Weights of a small transformer language model: 12.4M parameters, 867M tokens.
Each number is 128 + 32 x the weight over its row's rms, rounded and kept within 0 to 255. Layers, rows and columns count from 0. Numbers have three digits each. The size before them is the row's rms in percent of the matrix's.

# down: layer 4 MLP down (transposed), 768x192, rms 0.155, rows 197-243, columns 128-191
# up: layer 4 MLP up, 768x192, rms 0.111, rows 198-243, columns 128-191
down197 095:148124095115096167092109085161065088121154091068090155124152095100128161127097163133111127083122128099106140102110119095150157121095129169097114070166155118095123131192214140050132158136099089
up198 095:189153142176110112108171160144023084120080139179173167128116096122167091132112124094089121152113140155158129135135103162097138196043130115129123131140107110126099142160135129122126095164080132
down198 091:115076113126166104157100099105148192113189158098052116107160136166121093165092164131155141101105134121079106120101105170166127102231109158126079108126168107118150098134136118123078128053148100
up199 102:063160139122126138135150182139099097112105095148068126118160180109125099111109157100125141111136158135100177152126057109186058176163139193154140094150086143149119156151140111126105088117093154
down199 096:105123136103172118117099087134159135137109102119166152166172084112118127202124080153137057145078085131122129177120125103098126136100123129178137114176119109140122182186146102149178152090121114
up200 100:126126139149161112165199158108130169126100129094118141133145088124140131126069089117108066194089122130109123140128057144103081112107126157132082117143135138149188143142133144099154128148133128
down200 101:140161104102114101148089139148149126101165120188108112145116150141148098106185103127130132162125127127127146142141090141109109090168138126083079143182121169134154157172125123061143188118159150
up201 102:136168112179135038142102124099098161168134074111127119181102137162136092094190179105151140138158121166130145096140101125150178148176111135113177114120080112121162113066072123193102145075103102
down201 094:119116119157099178166180173111085110143112065068120102155130128142121164100111129129124120089122126073150128102166129150175124135104174132098127136127151139078174131194119176144184107156220149
up202 101:123139149071117136155129104146105177160123122130179136142131123162184115038131098135117107128156120131148078077095107194149133113098153151205119128099147092155165150143150121117128127119176153
down202 105:154133166148161147145134108142168137099162104176154150133149105130077118118065124144126127126132139141113105184166088132148158221162193103108151133139122149098120155092071093149042150097120114
up203 106:123148106124108152108068158137128071166126093119109114163182126119124102099113160164187125117101122177047131176118194152159115132157144106166097143108167140126188119123110131137125091136113097
down203 104:104134093176150102126144126142141094106132088142093149100062140176120145097113151102100125110131138165121146121139116154150157100099129133088172094142119129107101098110121094112133153196191090
up204 097:068110133165132119116087156131160169122143102188119136105178142114156132113046137082087030104140078115095102127109135058105120137182121185152147076114102150120125124131105120174133056053119163
down204 099:126128114133212136139153088116075114113190134105146091107176127191104115148184122131082098143161125177123186159109091157156095093115124079163162136116068115114144123134151195114107124102142136
up205 094:101081130055117121170163100176115129086186164075158133129106137120152117151100120132151134206109156115130087180168125110171085068076091156103162176077124152161125150135070130107165113144140143
down205 098:147218120172112104137105170097156167152093077233099064109142117120138124151053201122052099090113069140188174137140123158129148128121131115157112089115164105174104145109139123168165155135141102
up206 097:152113135086090083150144135145119112091108113156152104109072184139155098148107105178185136185166128114113155070149148132149146124188102126134180111101103164139161171123144089060029224093112131
down206 100:109147114129160149138152155088118086101165130153090111116153101084110104120173132131135168144118173127138133145113081088174110116112103108115082154101160076112153083117172159175152097180074108
up207 094:136202123145105119180139130170110092137138121132143083147149110195133168110157075105092124115141094187112157099175086134143148119143098199130060092080175088140095122159192120158190115122123083
down207 093:167165102129146120101165105143163157109145096059160154107118209144098143142146109147144106135124123124156135124155198147099158121126117051102103149148155202153166093105108108134085107113080107
up208 094:068159159111109124083108170200181108088100142100104101131144125120113126116095086112153118143106128132145092128149184143131118143099099151161117149118190120095135107150135189223126076156131094
down208 092:131134157100149098099103147193176169118129207165106124137115146172072122152145134136124161173137097038178108183112118068063116138146097104121171137187119087135139118089144176122096129115155136
up209 095:115094152167113205153147098097124146160130088042095162142169103055083124082127163090128115119144162124093096125170160184098107108201123161170105130156080084137084105143139127154146064136141117
down209 092:170110066116134126123149136132117135107079159092129140116088145138151149127116122166084141142141146051137113161118164189161105157131134081175137063123176143142093144176108128065080152145127149
up210 103:122128096128150149184161129111177120130170189109067137154116090085099101104151035097129118173177143140115156075160135132096120137141135095155084095078188159087136158154123164129096131104126122
down210 098:163134109146103127149124132130144072170132116156158116141122104115122133106168153067149184109110166184186105115102131187203180161126167138123103161116113106079120076105132148109120088120085148
up211 096:184170096083135141085039165160122135118103130130162151119089103157139101059194096178133115078124141120100078092184123112158118124158133146182107124148219136123100126068149192064116142149106157
down211 097:111138093185118133096193152117142128075147176145077108151173151159129168217118147143118143127128128124156135136070127164152161148136117113084145161147100127164122119098060130163136106140156123
up212 097:130146150171119096181161152166088136163093119141137085140118150124055190085075080102130163140081164175106128142085101099112125120134138125157106103077148179076103085165053094055108098110114096
down212 095:166162064115159123114120110105152103106169125094153116111128118137088115126186200130084088164148133150112097177108061108138123124094168174129175183145115084119183082155135148144152126186200136
up213 096:113127158094151102100121090147145157162106141151103173129114148147201130139160094119101108146139126137108117129096144137200134067093163163119114095163144161097135083142122103151090123156193156
down213 097:117133167158164156130124146127085135076149139106162087097127151139089138118170117205122168105133127132169148098124121077083054145120179075221127156094131141127116077053188161151124164147103116
up214 106:115087208074165136124177131130106226189171172135101118131158103153075076142063139070099120066120158095125127141106138166177100122146111102186140135145096070145144144122117118137148121117057088
down214 099:067126080092107095113142156142161164128141139157060112167091233132150093142130138137143137101143100149142119105126092138097156167152105136172135186088163168138075085133150145104111144161170117
up215 098:145112153150135097084109132204168123123084115178148139117201131093139164124112174093114113129087135180076107087109136110124179147096159128143142121120069160074128160042117097139110095133058140
down215 107:166114099128096139122032130109088098139099161095057125127125102109151097163105131063156094091152161108094084092170093131095122088170167144092132142128180131073136128130120127113105139143155094
up216 109:124115079114106106123098142132096120133097139162113130098128120127057139141169219146131123105158156148103146157167127152097082098159106092135138116125093113072155156152136225098074168178116176
down216 110:088140125130102091109092159106134143114129139173136135143168109172128155080095155177134127134129174138091100143126121194160110096142102080061126121114106098110129126132116121204136190124102173
up217 091:095103105163112127094165064116116080125139137089118162161172069125105130052116126137138141130169118069142152149136143113163127112083203138116167172118116081149132078074071082091116104112148134
down217 093:142134095065104110135108136136089128113097172130067091125152135144157128113174129104113109113108105155119129177138141151081106162142041172166105159175146120139157136164193145072081123119167136
up218 103:098137148161139135162094147067067101119118079111142104159180163181112152164082129136157134139093119194151104127073112092136143105135145076117096115125088188166155107205091113087137175135164136
down218 101:164108080086151107097138153196236150101151156145136117132104178114148157092136145146089120128200147124120078165152123095100146178137154203145075123155163109116111148128173137056146140118140113
up219 100:105108171106117124122139175212146121170090122124182107122075154067140103131140040213115104109098120134144080132128166151103142095174163137215080082144121111137134148140180146125165122138106095
down219 101:197085134121148141039104139129116119130159112109117155189150126117146137149029163101122116152213102108130091118140141135156150158048130130108122075234206137073161097123073127178153136120124114
up220 110:135159157181100133187148158104162159128110098180149134142089174119143113126138145097087164133107118112158113140110121135116138120124152126198159070129130113123094110097076194090048129126129108
down220 108:099056164148072101106151100129201138152185147117105100114107118097167163159133135093133047105094115113125092115159146121112089117116066151139094137179201109125108133087129080123115111106142122
up221 105:128182123164131177082060164080124083143097206114148097074132180103165187108042071104097114144142117116114146140132115104098113152167134101060158072116127078126078159148187152161178147149079188
down221 096:203065136154134075134146069162093137139139132192110106125150139130094180123118064175090099126148106187109156177158154150131161099087104112138103134175073096138142107117153142097129113169110130
up222 111:149148076082151114123090140097147157160094101140132110131112216104140127105085135134129108186135128142093137155141128110144087155137141158107113129059091096106086094167124136121041167144172121
down222 108:123131104103136104107154124183148136195116136177128109130164111144165123127130126207161089113114083132135184127141103125117149124125194148101117183052158111148132181177130107148150138168108154
up223 091:103104130140096169133134110124171132075149129140166128153164129113118038121180153138121085091148122177098102129097139074138163087098116124115118098181137140067193122182232161161119088150096155
down223 095:155119192133167134127110150149111196131100157124141115138153121193123153139114116070127070144199162078183100120125107139103097078129139163106169130155115050115144135109130178120140189139170149
up224 107:130095111128123141167094095151126147102132086107151106158111071095155137153120133158185200116172080065191112115108149110098175097162136125129045109117115133132149148144117096088144083131117167
down224 113:162121100179119137175128096168110164128061156146162117099148120145127189105170109110153105118111152126132186111188181138098080132083134118131073110082148117142158112113086122116139099188045159
up225 096:104069115098128135142225140078166081147104126125076131178112192076165082051117147098141137128131141111139179122143093074166077165156151077112150124130129139098119108141173109141113158088164125
down225 094:143137083157086132126120125132112190059131107093112124141184117142131198202075121075076129098112124122083151157137139176076094155134124119072110182113166105134145135158134160143117114153063079
up226 104:116148123103102112114139081174132126134116175155120142089117091157164065169098185099173060108180135125140126096132141101132150128175083091142119116146113221103107145180101107097115087054116062
down226 115:127123109185192143155157121107114093110060120085085128147132106115136143124073129140113142155162145090087161174142140110095077142075144136130125132108086172135123142109116104127099179134122137
up227 094:093102167092144104126121133143057200134095090112164186121120174122151048100214148163112119101095050137127100089158119104119125152148116126134111109102162076129188183128178165140137161116067182
down227 084:093138151156125211097166084123195136185130119124124130165193113114111139112089123133125087168112128082139130052109146096134146112070107133122172099129106168168115130109135116108164129174147111
up228 107:189125117058127136119103120071077045173105121097125131095103145110110111126120200113161114124119134100132117145110119178128139103224077111079096090116165142177127174169145107174101141116175146
down228 116:140126155109184105153193155147152142154134134091058158115139113061140128114140138111116081164113121183092127226152104132122145157150150166133095140129120137157108106150123152165102140122127154
up229 098:082133155127141112144116162135092121129150090232127100094093090090103080169143149147151119122108117149107096125122115139134077145171140138138123171069194134127077136064096131138090117076086155
down229 098:213122116097115076157137086094141107197156210163134102194148143140147096061149131138054183147085088180151122111087103113179119125218087153131126154163163084129119139104168184109142116113130053
up230 109:102110100131020078095075104106144107145099135155097105117134144123123110152171121126126108095146099173148109145135101103157067149152130135090132161111095124092123141168160143118121106069156145
down230 101:136139121073109150192180124171098158047100143136149188143103120126114112181159161191080140137168103138062088109143151149089101126104134182091100114106149138170160058090142100104116130134127138
up231 086:125148116214087108116094135151104137149122149123187124113140129118152134189110131105093186121166125109153132140073143106100137088147175142131119114140127165113134176117131110151125140133184123
down231 092:142137143063179117114144098127104129132143110114089069146153127121117105066148141176119098142072134153101115138121114168144142169155067101122140124155143068153097094096127081158139118145084170
up232 101:139144158171137151099114185202204133141164123113184134146151069126099078101118092103144167112182087157182095173139164069106145153127127188104128152086117103110120141164138080156140153160069073
down232 101:152076145142081204114093102141161153171165134157161155109121172114115127174160126162159153147113171079110125133156092149101134163143143130108076099132130127117131141205140154070148143112142143
up233 104:128114106070123083140211170097139136195130132112133114105147116133073168158134131090134139114144147147135045144153113148079152181159142131165137101089170074127078157076178098160112169102146165
down233 108:138080163123138148130119140142136129202148134170126103103132109131115143133125086095158172107118080099105131058101082188074115098162126134128127093120117120190086159124145150113122143109160115
up234 094:157163102115167185133082152184085090150059131134109134104129155134155117105107152110107158094109096160153095187119155087106096108146132093117148142167075127136123147191106123188104132069066164
down234 092:159085147144121075117136112142132138046197164076157103155099120141145205161146095120093125119158099141134146080128071197133116123128127177082127173118145148118172124106118150129135130088080094
up235 098:067126188154100101173169095090117162112137052111167189114129155125143125114135077113128121127113221159145103101142154124099154143083164191133093151191092119137145160105141129188147168142089110
down235 094:149126092073153102094122132159121084181139113083073157105150141117152113115179086132125074136148162137161103114121127125138206128127151163138104142074142140162125118205114176156142059154136082
up236 098:149093120099112175086131075096073146134135108161111163121153107102147144075135144141111107153173158084070127154111091094096097140103132126172075178151133193167151145117119118105139180125220116
down236 097:092103162109140117190166158134171137145107102069127074117105088067142068124087132063129148109172068103131144111114143136136084057134105110045116117157136144103164128072142079113126153067150070
up237 104:134120173101143162138168157119143102157139088129092114149128082141085098162116144055117160154091127080188138146079141068134120141149099120083133096162211139130186099116164094113171141074094113
down237 095:098103076156143149135132154108080145081122094167105127113144135125098112083114171131106130152178100117075157156096149183107122143027131130151169134112099116087136123112110160091149139117140146
up238 107:152129088133108213152071079136136139129136148073121129136134139127156115151118155097184179133092144118177152112143141131068201104122138162121142129155182092134142092170098063100189115122180103
down238 102:130140149082090120102137148136110143094109108111130108103100091162111117157128099165116128144159123122072099121135068115106173157175153138155098071156076124148109096095095191123133151152104116
up239 098:126168143123104134155083150103094180072093116144141149210150060106063148090150125110116100114081122098137125104080177132153132119152153163120086132162109154148099063135155118122117114177177152
down239 090:132128108084163144098098129170081134099110115111103102076098221162151150192132157142168095130156074144130132063125115108100135110128072167081145108159109125078112182167145045084063163089130112
up240 095:112090119153102142134139161154060087082105159153133101136114093160075110125158150101146117171100160171099081103064114047103149104189130180183108119157164114105145094103156145167121115127143120
down240 088:122111154181114133126083090101155177154127104149121134078147170150096091135130097176096151108115131141121134130144143131134128146143086112115161124090171127177125121142119164153193120148118112
up241 084:077127093152109115118147153136130118161117144139108158163104127079154163120107113203176117173139168121192082104126172105113124131097162076192182154160146115101106149134150112147132138151072175
down241 099:167140154103130150092184125133168157107090104148149112118149152172173147090132160078048173093145065137105156114097111186130135104159047172082095115157155184142153164100122108140119071116144069
up242 099:107181137073125151158150106142218142132125159140077085151047151133096122147134118090156138120166124150089137127150139182140136169149081171100112149150170162106157153139190165060138158103091120
down242 115:149092116163103117134175065124105135090150188093149169116107112142174197109130045128167150132139163089074148133108137125116104089111119125117144165185165078181160080143059154152137081083142133
up243 103:150153170141174090169175115135111123096073098090178132080083152058134107108109136138139160090095120144162103100114131119062117203112140182119084071124117157115163088117173130124205171150137177
down243 104:114108112199123095095138151167114145135179141099163167092150109125106167021128064153153104117115157148192162108155107117141143112150118113125108188149113110134146173138113137218105118123134095